config.yaml
d_mlp: 512
norm_place: "pre"
norm_eps: 1e-05
qk_norm: false
bias: "all"
init_std_qkv: 0.0549
init_std_up: 0.0785
lr_head: 0.00912
decay_shape: "linear"
train_tokens: 278500000
Each number is 500 + 50 x the weight over the matrix's rms, rounded and kept within 0 to 999. Layers, rows and columns count from 0. Numbers have three digits each.

# layer 9 MLP down (transposed), 512x128, rms 0.0789, rows 146-200, columns 0-127
491519568445461453480461557512507509510513497531492482523482497390525529443523567478540552459450492506473490503446514558516451484465548497482520501487574469433589572439420440501464464462426482516488541535502532498447478547533322423518473473526473532588382470510478545452563460469493506533441524503464508462522484491560565467508406430487581385541576499515612554484518548488493472543515
441543476474432461498491443477508620435540441487416495513481465539540527514463472470461528498402440454488472515496526550509477487452569459483490558436468393467468563556495496545524452520476551611503425445473458648485546448423497471594504486410425506526520544465477493506499479381479530517485630553434530514510538513538505424494477477492502463457477511483446415434533532404430434497550
505494537556501514457448526497546505539470443536497565519577427528478499508529468521509492506498593507606576505430541558507443468544485479465504464442494508472580565561573589415496544418544450494497501495492551434525476441507525586466610503481494523364436491425522470469553484440449498498557542455518418492549553506460444484538441536470501445473443512548477418444423495583527592470460
511486433458501482557467417485528475485445438512553511427530507480419512563531482493426493452490514536529590548518531533537533538510535532506405486464452424505501524438563519498411546525482521451560483504521416461477532506604395495509451470507497552457478392550501461499470504533508497468472496560596464479477600509509552502497517447518484556518499469547497434538508518467484474483579
528518549485489539501436568600555480442476518557574512540530528519500526497476512456526530541422497451491483522481469426486450452479561555473547549485527536512423598612593397626545475477509466553539587522519449554512507450448566477492518513466520438468515589496478557460571514482516476541424524467510482523474551463467496431516443512512595475572490480485451448562497521510491452451537
466554454552481436482553536451506597517509479466435533485461481501548531392445488508545586506544478442457436551497552478466430456445477507529500485535553521495458504564522554487584589579523539542473470549540597479553486507432492540450538396491448447493503564533399507474512563580503471484523499484517597431562531500540453485522496547516523484468526523455597523506453427489508496493459
507571546432481568564496437502473420439527546563435444502413517580622469536470498380470554525411419444447444506507511518523608469628609532526451481527505566468454577518548535529411465354562580534618548464498391468594481555438420504515431605445580445480509465422526440456432403564459434438508484415416500462457497442497445507373563554428437557564477546459455530508504549569486423491512
572496407495528408530551572516546544519476496505470494487537493532526441437561498468487442414521505446480641502451441466558456470462521585581583563594458540458549489596474496538436427555472414515482506523552518415505469452444475475520492508476546425553437521451394468481565442417424427555580436478534528436469500411463421492578597546375424505506527463509542472515383456556550542534478
604480451469658523468522441509531538486538539515519600662610493498487440585515500543505568570496514581587504528542474560440507496394524528438463415482539502481422594491537460455515486525483556501538440551499461510546542576597493435507546382482458447492542451442502506477498473614392495544540550537554465518508468632537485555457447533468458632486502466517465565449467384511573561512568
488473557577435458504459521479510492498499498497527457586507478508467466522537476479465508562503498483514555454499534466481476547457461550553507480446615476433492552471465527489513487546475553467453575481499475451618555472493506448522456541505491516513520450508494512559490428459498562464503550565482518545427546498487538553523388531482463527458458532524559471472490526520441561578504
415555486507610451512489498432582420500431445508521509391588510478562456380496478586449470475496525527501562526482428494574465462517462512487504611501504489450543398507568494560551496511482556490453477538476501471581459418544429591492496585597509661650503378566536502555430498502507426506435428447659493604451483533542534548455432511460425346447436527464519469375563458399489525446519
441517538520584490437598502482461413516505492513524507582549514546459427553375429471453508456520517474468532596592467561504489492480451480521563506451506499470529616591471521522545447497468460586470521414506556452509554517507476458458582519547389488583532403491650518424490513510483488437504562502487525530457515599488520565426536624454544519475571568576528408539376464550530494545535
550471483477547472473492476536513485494527495487584502496559517593528534512476396442525539528503430547488526469506488483536542482501510513555453554523462484449544524467446491530453558438436483470434515542472527441450539445466582394528437514590591553530548477547539518478639453530397479435415507539562498521450497503645473491500547430498524461551516485530570527615496435522492514385559
524481463498410500525423499505572519487514509578465548479503551431575507578520466479517433535480433495537523518474519514499485514476499457583563512497497547457449493528482428512497455486587540515463496513458502461558521520566540490439440547494490478420463465522491394471534476468441523512441555533456450555535478509485464445504517426589526413584530576598503533487590520522450512513556
530541586433524486610551409499570457508556507488436525526497473545621563463462512584421477578470458517428509602520522617588445481451539560474522431516467508411582605441555469556452398508505502432422466567528525503485516514582476531553475435525450404474386429539476405412450447519498502566592547523431520519407507457463450478526488479487557542548455615452513437455470535521599509558465
603574516626480524467428497468481505503530412529543439538535454586522505531447451571554419479448492447506506514514529537448473552471523519479494566477639545503470515513539547493463455490553536536552496521471458453471512451410641556412568516488533515491501605667580480470534490586628487417450419527458498507495474534492533492505446475460500490548584542534482501503443509524453479512545
519532491452583439506494519474478496513434509496488468487540454480533505507482561483593583518579480475557443462482418537475500495474474523559616497472508592542476460487522553456463510570528535495496350515496497508407420514528503504462527450470550498491491566481498448565500552479489511493466433544463520486448562477550518586598483478444380538478494539524499467521503563461509466472423
464484560431507608549544596508463531475542583503474510425513503454578434451531559455497466491543496489530492518496510518539413522521501501464535542518429524544467528555508450586524529429448426410476532525516569522493491521520583558539412549504511562555454602427483503425481482497551497547551460419407558462470463475538496478456564556568485484452521494486467446519449504474567477575486
508513479554513424441490542464394471496522494472493560430442479550554569445560605505490446485509499507440483541470454508470421479501556491445427518532530404478506463429466499479553475512458578487441478476390470502540409397518526508498548535519371521410512452520410457465465568464518513481495452568415526439589434507503482492525541569489590387520516566590537587508514416522476461536511
631517431465551534430451485485488512527468463448496541482575493493551470482467587532526542478514486534439507522599441491573486474413546474515417506516448487515466434611502543460401488502442539505528457579529516629620460558530524602530474574507582486531469500442492492536424557460460632438518452506470489474500502540435536449465558539511603476432362418481523523381459492463458470452529
513471535476521432539510455485587519485518452542563526496507499510563535577519511474478532528499448461498540497476555520451523543484511571484516509525531427503522612492545575553498409532440453442425528475471499442522528421512548442520412527567515408506504468483496583504492395425485526452504565506517520487384473519438576559537492468496492471504491505571495439404452510469538519489585
520512488456476513596477501476469500512516544563471479426487629504473518534503547519451527618435625479438551480504558471526574534450445435541487392499577523481476518536515454511533574531603520520529482354482494491516484509554489488491429470442520416513485446556468452473458494492517497540462511477443589472510525513426537487426431430453483517437521542470446486452453500574466518452477
496482459490434501530469527481508498522511501431527456509475468527483492564464484453498483577508472430423509452475458457452493536556466440579499499494427508449553527466453529418471448547427553565568453474494638552485433514518453482480445513536546562524506385503482544450517484595533476509539477530527498488390556506500489491547483487529473461532419610504500519481416427465572538463527
511457558517477487419499482471501521514485486494502529393613467490439482458466522521464483434485565534444495441551495552482442450493575532563532516534421567507487467518467471486534497478578470510488571465421486388468505443487494557478440548554425469485522461510537508494459558525487474442414499505525455516572495467522473491497519502523451446484491491408555519500495556503578444563521
482459501495469472509468527532544516609478461437441491475507513523470506562527551467459502539486572492515542563513549547544499527571543512521557570552530438497554585552538490588557555539482482489499572523545529501566455456534499542525483482530547557520474524465555485526449405514541470483505532483481487492463497496515518499474409442504527498522451503512411509509502535531426522509462
481580537502539441497529554495583427488563492479405480407480518419481512552447468521512560580429463524515498525493549468434521426497609574467555535436543553549446508527457641494501416496407524531539537504571571504497470483545570427496536509438502438624509415491439466487496425586561416522385607495506540501495561581424502550430550493466610516465470401538551486380472565570578505536561
551470495498394434551523519423486510418472459537450510470488516485520504501515496483554522519504514475484511549452556543498488520479483559486491550457479516469549570467471506578519576534435484521423538549510529567580497437469524425495499568521471473458449513508530475589500533463463559490545497495501442507464431470495467507506484514467518512437565513529422453633524559507410479546552
568474524487443535584403452533505481435488513404546620495473487569528435448482442511508561537476493477597443554438368477373603477508521465409593442513500464540486450521531468413450493487399453465500530459487532535484464454427477491483537492508474485496469487575474577499469597568499519545528430493547387490445419461380506508611332558522548512496476461472497565589562472587469488488550
536530529446511451557468498470506472467581469445481485501542569516456511471437440536425476539418471500473394493499495482410631562555501529437563615550462441438428433508587499389438502577446443624416561550524559533555567539517443423397505428494570484560477540481521486514548488543588521506462547419426578594390491494491443432427510415516501445423430441611582462423485504467573445497589
405465377540470533574564534510451601626453500516412474457428498580470590397382537585507510415481501487575556454458547503579541523475394501514545497610484504463531416523469385497522500676426570477569510463608497460463433490483556568592574573411524527576493446566449515511428563491492472493527574481491477392550560514487451457528571560523484457389511503465453534463471527453582577584417
582465540516580463549445500555452563577505517447528474596530453451506515525508509422614447560557342551520463545512421560438587609534493525530430449483534578544498544458421576429540478491497492501539458498468486457508571455440362545431492485475555483407569516519517453487442469594469454534544517643548523560473518448433522531552513521549495448589503457537501493453548550488476644545583
501480484519505422568526434455485530544478428517548485492584474340464506521444538526471485502525441491564543551475493614594503509445609502506473497512445459455527536506483477405494478574427462610559561495526516497501520412502500512540409467530454559544560528532536539553380440473473527412524498453440502486541497565491466490486513553418466447496462551491466508601526539409517391496552
545365526677443559501509366521446520575390460463539424594486491388496487429539512380457453518504490501451507470501494455521447506463480465511566464501437576521517526532461512442525491512558490518488560459502471469471501495460575531462556570500473446506472410459498458463496530621562397516518436427546491459482488583435436573521554514552538484510462504471495470542537524534507441466518
521462500510450499487561487553446415441445418445623562497519439501462393595471515500493404502554438542490613438483450517381588526553489511552485511510449464463579512464534592462431531464491499396476477445512511635527474522536507502574530531581546543428546588620555409411438447617498483448485441560556459518502468423454535447505450349509518506466439488597527560486540525625459418539521
503522507568531483454448464516537472613507450560534533578428476466438439512422522492498651419465532549533597473662522460477500503437525541519554489522438552399398603539554450550487518492549571460495397503564459387513502491376567414484522531528466535561472430542454464520474495449517574502521412433571492422460604595564462498554553526362476566506472493589545499473483437336522480499485
472443523423419503449546554499456526599430458387596503441554535468576502594435489525533497521471491533452461477514521458457514476368433426455570485554442448507462404463507437582421457530552514526590447434519575463539454460584446521447452462495466460536541540626523437489438470462456618520468595557499525504491551497507525530472560536472477443531562421431598421398506559463511503422516
523413455470479512571477578474519583549550598477577514416489456469404504465535370455494379388504487499574515483514469551486443495496583520484512487455511605415447495448568529459647535622463489577558538509471426444505500464486497528557509407536578518454515486458459449437544430562499390551481509524508545569511458441522467483531474581351500443472442538513530465557525593567492589587434
428515538528514547590570457394654515503481463502471501480380441566465455434468433446431517464506520460490418468438544579461495458513534570485518578485500455446458507450424471479508473477486587542478523464566461447534444580475454355512507472541472524580416535477508562496470533550583554388609532442537498407541461436538591517556597515439467482562512478665580550542463481613421600487479
571501474454587478598425512449518529564477527452463439501546492440469549575501481501522507501539515550538459488461509500551490528512515515435494554510473573505537440571474515405498497572541492489561398522482482469460506496541587411431556446478510540572525468534510536435488550547447519463493575508402495527405498467475514439450462517556436488542464495466479503428445462529497502539442
526523522517526467464430508538534461473517449611513601598461514556470472502522447357478441384539514557459529452576514519527525535563487397456513545470476486454503540536491470521416474468486516571505533549588507470520476489521524582452468475454467424459499488543519480581480538465517489449502495466537521466492534487424501478525533578560555528523499499502528599414636464498550505558504
492456515567512535460358405550450498486570517576534498408543473498501401550548396535486590432507508522445481476503462579492458497527520485438467490460634479484529577391414466507467466363438538477460571508476491554502496517491460445544553448494490614411485486486507499542487496449472537434527578524524437491509526465578472482494498409502464432500462497613513471513516497430487530537531
567555478503536506494551517478447547476542515523457506531514538531454560516462459552483504438543532526458435511527490496542547434482532504467457512577537492543505557448477535427418497449538558504542516496532495542479490557525473535487576460502554495510560478574448499490427492530488458551506494486493536522497527455434542539509520530334534555558520531463510475535434495503499501535543
450511429577551564449576482465512483497439554498470440518585476536420399478487367578483471532482460499445567570421459480367458495461502553528521399430494502466522508458470412489428528550536550444391622470579629394629492520519469533379543497574514501580409462521538523505552536422413494539490523499527454514526505471390510539382536500564531508496531505488459518396591447503537443550439
554520513460549443439516482439517553529486529473450556439563490494522590482372481516474423510513455530540535519501497564464528663524483470577532431455523513426483482489458498476569576425496491566494445449505452531544508536463513511485447427465504477484512432534530416508543605525492485501467495502433397488433525541503495472482445579526513499583482540487472585536518455501543515419494
523589524483505439455431523494474565448466511581513504457501508438517523502463484435472510456472565512492559451545527513455559446526455552517433476457577483495577455559479457530516525472491472516415478442442438541529431445549532485458585593517559459569518538608451516501562476528460483494447453562572489491505502475577519491555482501526553524504515414514519522552550525492643506559499
488478521395515538509451575615643507517457475493523406475457455513528619519506405539486473509511450456537500478519490570539658573519503539535506419490457522505466470449433558448568504505496496481583513480508509506575539542580479500460487572513466461514434502477510581547603468585655569497487431481512547527487526516537535431467463521589527476532536557580515490502448587487564537552383
421507552521617531518601535463442504464454396559494483617486460493490539539439503536416507550473529512556466508534498526558456420558485439497500495563497487469446521453508469574529494505500464436553471473416486494504503515473601520558526531544532458447500541502496528518508493494503427551525530497453499478590446538467495595478533569555495545479514426475514513533467452589525497487502
527417490511451497509507500520527468550508452521479488531505482546523499525591498418467475447468414501457579468491548477614457530476503495534481572502495488518529502434492530567568506427442479543540508557553531550530463445465541519478472548527598566550454466405525442526510496466500520461442508477488479546462495461553455524550436524568563458489531462556493551557464486447466525599486
535467488550508460602464508490628496530569470543509502514505517482468483579529445456443535536451469486482442563557446540477573516459451585529489540474592445511493467517517431519568579425411491477538520551397492521574482494576446580511480503564421522389573423536532530550505520522461449542572523532516535499575519545449532489519521496551359480492525567469478463495455538593538474485468
530569445479496481550486540429475489486525518491522504403429557592558522593355545562526463621596610444531599502475434536421512529501528498602560454471477478504482447517480528419394499519551480520422498488471550549432438524585446472465519488496516462535539483390526472535593568525578512513554600443433504465474471528524460419474553422437518484483487545461585466475436473487408608592513
578498508559489478495565514514535531505500509492472554502485453579475545435465470505479393541498525520510541511495522476447547487512569565517490486514510442491445574513547554490543472590570574539419549566524500443468530464483429534564433476535524450503549568568460509470539512631529429511464439542499540461461506531450407486519469524496582491567498559599553491531453431555457524437416
503499456421453483504497521454558452494457454506451568548471487473509392510514507533446496448563469448467574481452562460492466439492505498543520552471518543511576516479483525610513510511440526441472509509495563390478536454510555515524512533526517515429506423450428446548484451471552573463472410470480506518462478501461498482411416530509564486484491501622459438486538490493540539546504
372529591549498500514512494504481451447503549493508457553474494505534494511466502586458594487576542442590474536578534494490527535571509445595417470520495501525548551423518528474516457506470445502507536467506427505546470472552501536499632387482573420552621535515497500530408480487528403602508553548382631547508513529469511524473450538427452380436501554497528554526499457572639508496478
471492459485538491459547543547434433554493483548525441598520434472604467445458529367538477508487449568542489495477497474493514530543547534504434563462445501467554499465468515531557439461470445489492490611463538392450533503528418508447599522504479595451558475478487566492475530477509457390447549521462480539476569515475593397508469546566513467616628626509442438475597506501427498494525
541494473472505541543517548536474490457550540500509480501521487523497558551515521539571509492515579435525421571483511534509552548451503464437481462537513521476505544518495552403451465456511523542529473478483503470508534518467456469511625429546525503460473527523487527440525564487495411519542563540462493410468528523525540514482523522426492517544437473465587473506513523552581503400508
# layer 9 MLP up, 512x128, rms 0.0786, rows 147-200, columns 0-127
511539439533509554475425477517528439496454531539530506544557489445472424525556536509604560484468493483510527513589518558534433546493591436469539466544588560479527466439533393535517570470513427394534545515380556446544373541389493558402431517447523615490483430519461343556489545538421497465462407462478521450477554480504515543488493481524501544452529565513499569506481554505555505535386
516567498448536502451471516485497517563565472489538514455384508540531571490501509438520471501542503445467483495408579524531456527487470507596440579518531470466498528477436429574457570535472485470500536532533591501474498516521513460529551467454533459542473561457460492505493536437486506555491486516491610541490514444482529466585459534596541528529532485513467494542551524453591458463537
509533489514550502548463569545515565545449533524535503495482533532547417453444545551532555528458547497512489513497484424494433536520415530502423521583561535541498473543475477558441502473481462511486455485484579587587538516457397518480497542553492490524493475498495519485535442497481499549536508452534539458486491466430471454493587538493486518508501417490567558484469510512512513493546
442508467474520488554463507480493391477498487451563455487489531494514403572476458471535373486545429535509516487495457495495483458511599473503541535533498466526415451556431469521513618544457595466547456481509418547518477529527551507551492379539595558514518543477493510479504562529525466528506509478437534502558519531500575429466523501520458484532497499468469486504443464495491538479473
496429544525557513475465479556552453462479545524553464524554505485415527604564477479485492486459517527516522542534518568530501529583525463492427510514487453447466513485474465470486446479497439590534480475464475541434480554550496450565484499537621570524488462428511412521468416455466540503445526473522381497415385534483495491481510567531569517505455494600454564522531574566515541504595
520462467503524464425492485520545493470482443457461590501484603511431556437581466535433551456455499557445480516439325505569494566424510436510597540464517592635414506542506420518593582587487606559458499555520573458540543419650572436573549446485453509573556531483457499552543514511523515577535568522616508465497479504392494474391506449502524544502476459577444476441506543489481534486532
514504531486482428447449497424564475476524511651554419518595524464479501591601516479439514489498470479487453431532583503502509606567414611585459452517557489473579474457503469430548579502492427499629483490421446504395369535495476416545438493500473482507546534502466441493551539452579588455404518507433554580485511472455546543526577536555484575447484535468549528472497432529518524431575
436544522547586480430531490595496481535503602509669453442391498498471550436534501546442504488551451439405579494496513521511527545527554499548532514512447504521477478543533575443476465525485532356416501510560516512508561610572452427450477584543469535588545443430512564543367436500520591512539490490516449448462458472521459517531577471460518430547520441511426504586519434526445513435525
468433469481494504504488505619465570525468486488541488474464518485533409531411493527448472427452494530500499502397510463412428448509612519474497540504533486469453476532489501534411639392458418511483498416548483544516481558505502581533527512592470585498577554493453491462503397497461476576487422532522476511502496516595463491444486571451406519484594424388428466595547482522431555486473
518493570555521392466504455469411572534463519507501535523457490431496539452501493468387522387528438501520534430442478526547499476634595572387450525516416499515582564461484501502532402556608705529588550519471513531610538520475565573490417440508476497526506503499500529567498422516485502513444354522522610403439468459538380469617487515541468432377501492564606429451540385526506498516597
564507554500492520444578559441489379513494466469464409442594459513424548508492560504373470483509532549527544475547474592495454447495466467530434460466449517436538449554490497443439387488449533519433448488445564545439513456514509443586510454507491552518476396468459528441459544454620605483538435449573496510559425554518454506420536561460497504560507545503447534448414553504535469580552
464535467548453478535439518468538415510494591342474574512542539525418517506548499431455409485581517436484424440457437580528438515541484513497527516489511558433563515532476502567486430453516403541474538568506479517478526500523465462489520473411537540531596493513509482481417531574490444474482449489540442485485480538501625431552493592518476403518479514465511476451498555415484508517436
501556548441492460452509513524458524522497497446496482458425533498427426458535520545458465499547524493453467441464499576449501453523518473499516516518494415498482559489475511439507483513386497524527457532602510418461435505497494501556535455512538475509534475485448521413481501509521510426542454512575414514486502466397537518452468486555482477552487516449449441478473478498469555513548
527458523536548496517450523492558513450456550418478466490530493568465473485480492441445525461536552552472437410557567556500473479469437533468461593500507496517463505567531511458579465478535563475575534407369417464506578512554520483424514453429392583505473529455579491531506516533546446553477501410438580440460428579544483494541547530467575469479519526616524595511520527421537481488525
497533545532472563512519477519524559456509477478446393517636572530489512572489496446422467536487526529480562461500634461513467392443554536492530494481507439499609572534447547514477549505524490521556507439521495511501409502566545508511477451463503546583537527390459442546398516477476543509450534572568575509499516403548476480561576496569543533527494461540430467513440447445473482480485
499471528555486480490569540524572388535533501561502433454478537470382480504451460468466451565387495523547509430525556533489500479427462495497561543517527505540366412495430469549544522441462558491535512520446477591452625504485437423514537521469523550508574399479459470575484471476559448508503562519453512533532555491479495451566452523507498517495532547450394537465476561456507513470457
646474440564467498520560500465415476537540422495542494450473483552513506427518530424458506486437463526458499469507449511469449457497530487484398523555541519506446484429509482420471532525550491444537556479502475402452489458450450446491522417484496478441464467535523526460517497551457535500538496456586499492493462534572480548459398486404492525501419489550495524520550451525408513497457
478518491473477548506479523540582491472556594487449536518553490480459523501577490501589440427512447443523422530480475511491601464464498547512561526555431531449482453424498461544487480487400510494448449513497501428489495454516433436469468508507516436504526497536380632513445399538429550528519525503485558569496486411540511437551564479495513437516583441448454568517438419390474435485433
559495486423465389444443625530461480407623506561435517495433576448523560531411556550443466494551494569448531408550405529511445497492515495503472409554587490518504400492461409499491504498487575543477551501531522504406538535543473528443439501556514550464499519430433431396493442554459554558442595485587584485552457470536428496498494593539560498534534455493540415494470515439557534479440
436409545468469563591487586523503526452575491518557509553471532528428438530542557519573518456485464451541530588528471523574470497407507470543524507493396516516528485539415547534505499488545594532516440487536393507510542495441500466547536391490526522512535550469413453495486506499612422447501497538536410518532421475509569482541496500443574643487475501493491427415479504451556504595546
488511486426485480359562472429491525570526493547530446523369460461532519481435473437530524477533423442463492515557419537526510535553530524519540533490433612502419601573503504509485500475456517505490537468571585486497485464422471499484455486540470446531508573462464460558484447540428543481508484471531458540503530479464533455501502518531487555566564537443420495487494528532580577486505
510490539515589548461518417522437519476512507470538470474411479548484443426403492500567552441437492515485580484498508560526462479490572556453490573560465475527462450489553502474518510391546424485450531437516496487553433507513494509503620494520457473522465478515521464566483523440440524564551513465492535504513503532524443627447498461476554516427486440466477518540531545578491492459484
493498430513549484576493496619501462505475540486555473569447571496526534504503468387559490536515440480452512531466482500504580507510371460479482456522519501573492511414539508507488525500495519473478479547605517541521487553438463464494514433494538545560410475511555430526578472484568488552592485429528502519447449555467507554517498506527532540514554473579431451511521473513400523413524
442558524520557494527544519436477514584504422423558524540538514522441441490442480566499555549515518494465474464539482564475569449553496485474528556499386467445476385509562463449537497516510509518568566526494491592474412495553530444405439473486537444510379425442455445399559505525544518474466445430460552462562469511450541454571500511552583416521554516491456511559477545509478494537515
554437476411511426540486480464474567488578510548603462535519540472522500426546578529582521496566556495537551542545419498490482490423414544594421521590561517602556520484544521493591608543517429514486460519517570421465504480522571520560480401562533538400457399549585469515577540482466586514534430501535425505442506473528536451536581335466564486465592606511478466501549501465514446510581
442395514515606420558525492505448431488438571480512492539415473465469537474434453490502534538572428433525527524501543433477511523396565484524602449481524524452471462489539450529432534530499407555541445467478494430462452545457476483435443473539498470479619467523372543536432466481549530453458476474566465506484510589507503572467528491445493457530574471447414436509511385545493561542492
425420417456407482516353605506565517475530515513520397499429463463468485463471589593524544446501487515408594527519524554561471478576549468506518601429573404457470546493480472478484403541456545462515514567414481551467494511469498489517444529482506455513512523489430505492465470530436536547555514514523551663507491494516463510459536492563443490527492424491428529494494485488513404454558
458577692539554522478478400455455459399499469556548495583510509483535444497462468469479500426507485550395536442521542453573538514508498536433490514496555488603457457550485491466451450575475480562632512472548598546475427541367491466405487461360538516507548513487560435476558435505497562460524450484527490485477544495530503460499592533597593512417504474441529468509492439481523472506526
451488518409583512560449507481419450506488542391501449519546549475518616466516549561503592482621451574450548557482529437566423547460469478427495513579402519535599531438551462413435498427518533414587493511505380590481498510494609541601596539502471507494557615519445684579478660496548583553543514541450447510597472521503435421522520569466461504457568450535574541572534462408544663529558
501565511532527509564493523403589427564658562497453482401528530564455537477443512481460588495482598457577498502535520519546472497488461465562473438588471523546556592524501513578426572527572420534477542544508418483365475562540570454518505543587477561576374485446450579504554503519576506555537490433508480530452472530581480457484526438479585502431534541560451544613449471488472334588552
510442507437522465422404443506431469613489531471505388502412545511504549505553532461558463404490471462594454544480464477558422472558477413495509486528522526449544484513448546463455612445515503414477473397573462451503545580559453584555534524493485501450569474424500441536537536552484570519421435464601501483505548531496515465489527551561469646489478535569511500387368506503586571510549
467493525427566483481520576578527455442504574571514449532565574505504455429558481541463567371567540474428489507470442531529477445527517503516442563465539490584537456417537516485458416455467411523495559571504519465568475376457444438482576517393478593492494481563500546479479467432513507396468502495525508461471442465458506482459423441531581396460522461451480534477433409568505520547505
421537404555505521391502504493464491481462424645482449446407484519564505466456558373507564501463496397474403494473515496452517450485452509569463511550564553486420477535539416579514447535558496563572495580401435494470481515445484378468446419401550569473473565484448490416521510464396540526547573533397573496500453598523463478447523592452493548404436483519527511450421449412532564533537
444523508489494470571421435468468478489545497418524387431529528532470579421562530547513488497530390626461497424366486544553405481517456521544499522570426415524551502555508487392500518488460630510352530520552425497554481494515551460537445457589462445508501462477489469480530499513534457518423511508515473552536405468563460488572522564463445448440554596551456469516483567527597523535479
476519556561548573447506519464482441472524477484474515496433549495555465432537462485471592496691474467477453398502531441497447519542409494519443551460536563549580623378562497458534471490495547494438553479504472489585480434504481546445464568415547563517495506433505530550480501455562481631445536589505446448433420553518533427549455462486474549450489434531500556567459526434541558525461
453499526559434543461526470499441421510448571512519506523475609452510491476448508610479394487504490515478503420483568467473531457467531543508489575501422513598516410497410530520541552576545669537487533455490452512516496534509516513441411436480480454573497491451457501560471613572532595487554477537562444512545527579533463433494509527485514535464443402475493477462513478478493448522458
542540449428467460488571435531552548445493543489565486487591351477506532547452487470517648541567533622450573414526529490473489584473472534468377498476505558482474556518515428480444470445436445498554584513471484505483426485492492556536517473587532468382482563381461487425574627491430527597536447414485396523522505509441406444513459546509543555445573641388406544452498469417530411513581
419463536557426547474551524568433493507564498569499481473400525496505450453516496426513511489471541436448555443510458457507489492533466475458531496549542459481488536521510415556515476373563616550487530533542481544452496516454480534536535529554436499429479544428546466627535466520490439580561460554639561458543551492517530504520558545523467461470536574516497475554541540513531503425486
481525550512564530524538551409483449461471475498587429501504434454550532557558463606505397530416522495496451511505458590537502503462408542520492509546473547450449342406517454470510444573510447503489469500445543616393517623517532386519461386467526473511569479506496474559502477538473514529462529534460565497541497527497457536448423545485482521498470439466515493465412510472502446450484
572454583452375453545573559468543498430472491527436433481555455503472499499441526491484472490544428457565494545491513512515455479512495427524526476560499500678498522497461502525440407511509569472558431498471422463517508492448496445603437462512473474540461497513441523478448462445538486482536572520570576536438516500436548473505448430475506519471479454575491473441521549479509393547543
421454510457508467501417465493483462521519495520462428515458429438464421479527556448516458502468433443531493449483512531467457519502459524519492528448427512477460441607495466536484526506504439487456466529501486451513468408434529491553485475485455500512409497388561480493566483494496531442508459529487451493522424537555483455523479458643437488445478494519482527491590503446465485416450
456540515533503408544494403570470471432594546404548534532450643431494373484447512609468501534417451418470534421546489464436531440445472458379471475532467569506484528585447530532492421478577464438493457416494473425495464558473519428548470558486549560454663530513474542560497381590578449425541442451516393542443561460498345470483519491421458500493477456447452481526442434481480510384644
549517490541435407477475431434493453419536487476509505502478517598524465579444464508527478536484499532473502488449548487463487479536497482560513462517498492517513541491424519590480455570524521446474487430458462539481461495557511444582536541452483446476483492449538566571522467540505538496427503537526477438485455500498542541547530481460526548452486499522483494559453467428518458438565
488470450510506586559586491482524488566512557453532458464515473465497515469496525551508484496546488471526499616461483555579476649515466463556503518563455617564442552441586600483493577564494505465556538508563535489517470550457479538602447478515469617502462552458535465483487496511545526488553472519481525507583474605499489508476484516475513443397592546468510527474514483483382489490499
553460538418426472554498472494460516473640560463484415504574427494532523523443556428496492562508550503515490528533450456467435589531474464534475525517507539502518527509563533537465586518528554514472541599553539520508413554499516472542554452546516583442522479461502544438456475437456603579558508521502553567592484516503480553489453557465489487465514515574515497494513561453439605466554
539521458509438524455381436560468462533563640467474467421459532481532449463474470493577514505478471464480572518471455495518479606435539573464510538438528531557546455550470527419467503458585497505469515534575500484526492566488471508511505461425478446539497461528543455461442511534475573487563499434558505506468500464558489484605504430500424490545528585475457470494631498437510429459504
506566506520500481488465494537570510517477563497487557545451440486435472426499474547508543544539531384474476471428586483448573450477414527479538510492566470465477499518483510490428535479574542444477469388488430410526498531477433445511486468448490440441499475498524509489472506604555538544524487493614550446528486498458479458465609525504431451550572502442486493584501463422509475491547
411552505408559449524484527454409530457530447458472480418456470463581494453487522593519554493391525521432519370538577471515452495528517574526554456596503468447561509521495533495432520511478523506566432497527517363509461477517463506507519445524490497473558510412526529498465377417644530518544500462525517496471544504503570458494506605490422536531466472466440495549500442492452498477599
436518498516517586433465557574438495517521460528575542591568457514505474464522405490428512409400466489438479459573550537556516514494474437469517481426420582630469545461452536501516552539493495519493565399483501442433549487438524516485440503471534499567482444585521566505455486480510535459530455638547430601511480447625582502534563501485521468434516541573486550537486485529522528465440
451485565466540566488408618533435480514476503584523471513519530492514516470540473447468574516523524536526558473478450480555458509509501471531536480482498533439521467478429460440476544480503558481633493519464450490494547551561536447478597482514441542504430537550520529525468466459569553487481479540444523523513508547444551521552482469547438490477599459537526488488496491541470517554580
445519526598497497537477521505530447499546509526438471439494505508398569503508557442520371448590499495523415486473539525472501454479467477537529519530465544566480547577455463463481445465513493546424446492520497552539520554487478406615537515483519501460560550533421425558471525498466501516614446447566517620538521557483435566468431543586456554533469464444534550485502449508420473500601
501464459474499449460448564560617451489531477551517408452617481566521541450527553465521486436511434503475457557490601441533492451448457418527504527595478542498476488387557480543483570465541533467496506456619490515539544516605551487466620498493492603535550529673462491570459510525427488454537482525454438454515430529459436438436485527504502485575479393496470376652621558447490460582477
513466534463557488604456509481499439611552511446685505502519499457441450550529550588491545465466566514498493586518487535524503475549444516516485522490473481497367615502483526445528495532541485560508572486448412425555520515574518496524482500488460465490489492487526517420544512493505560554426450497482472522536428405524516524483535500501534414494431484480494584475483483461648470521439
503496571503467493508468477504540552487421540487476487539487545421495437522523533484522497495525489527493576473484488523538473534517550516504468529459489525516480513479490503549545558556437586467422572501535527539535434483566519512535399540452482451491527524458560483551496467458481552523515503553511538601491503497509462500520514579534523508518509456538428482519502484470461497576502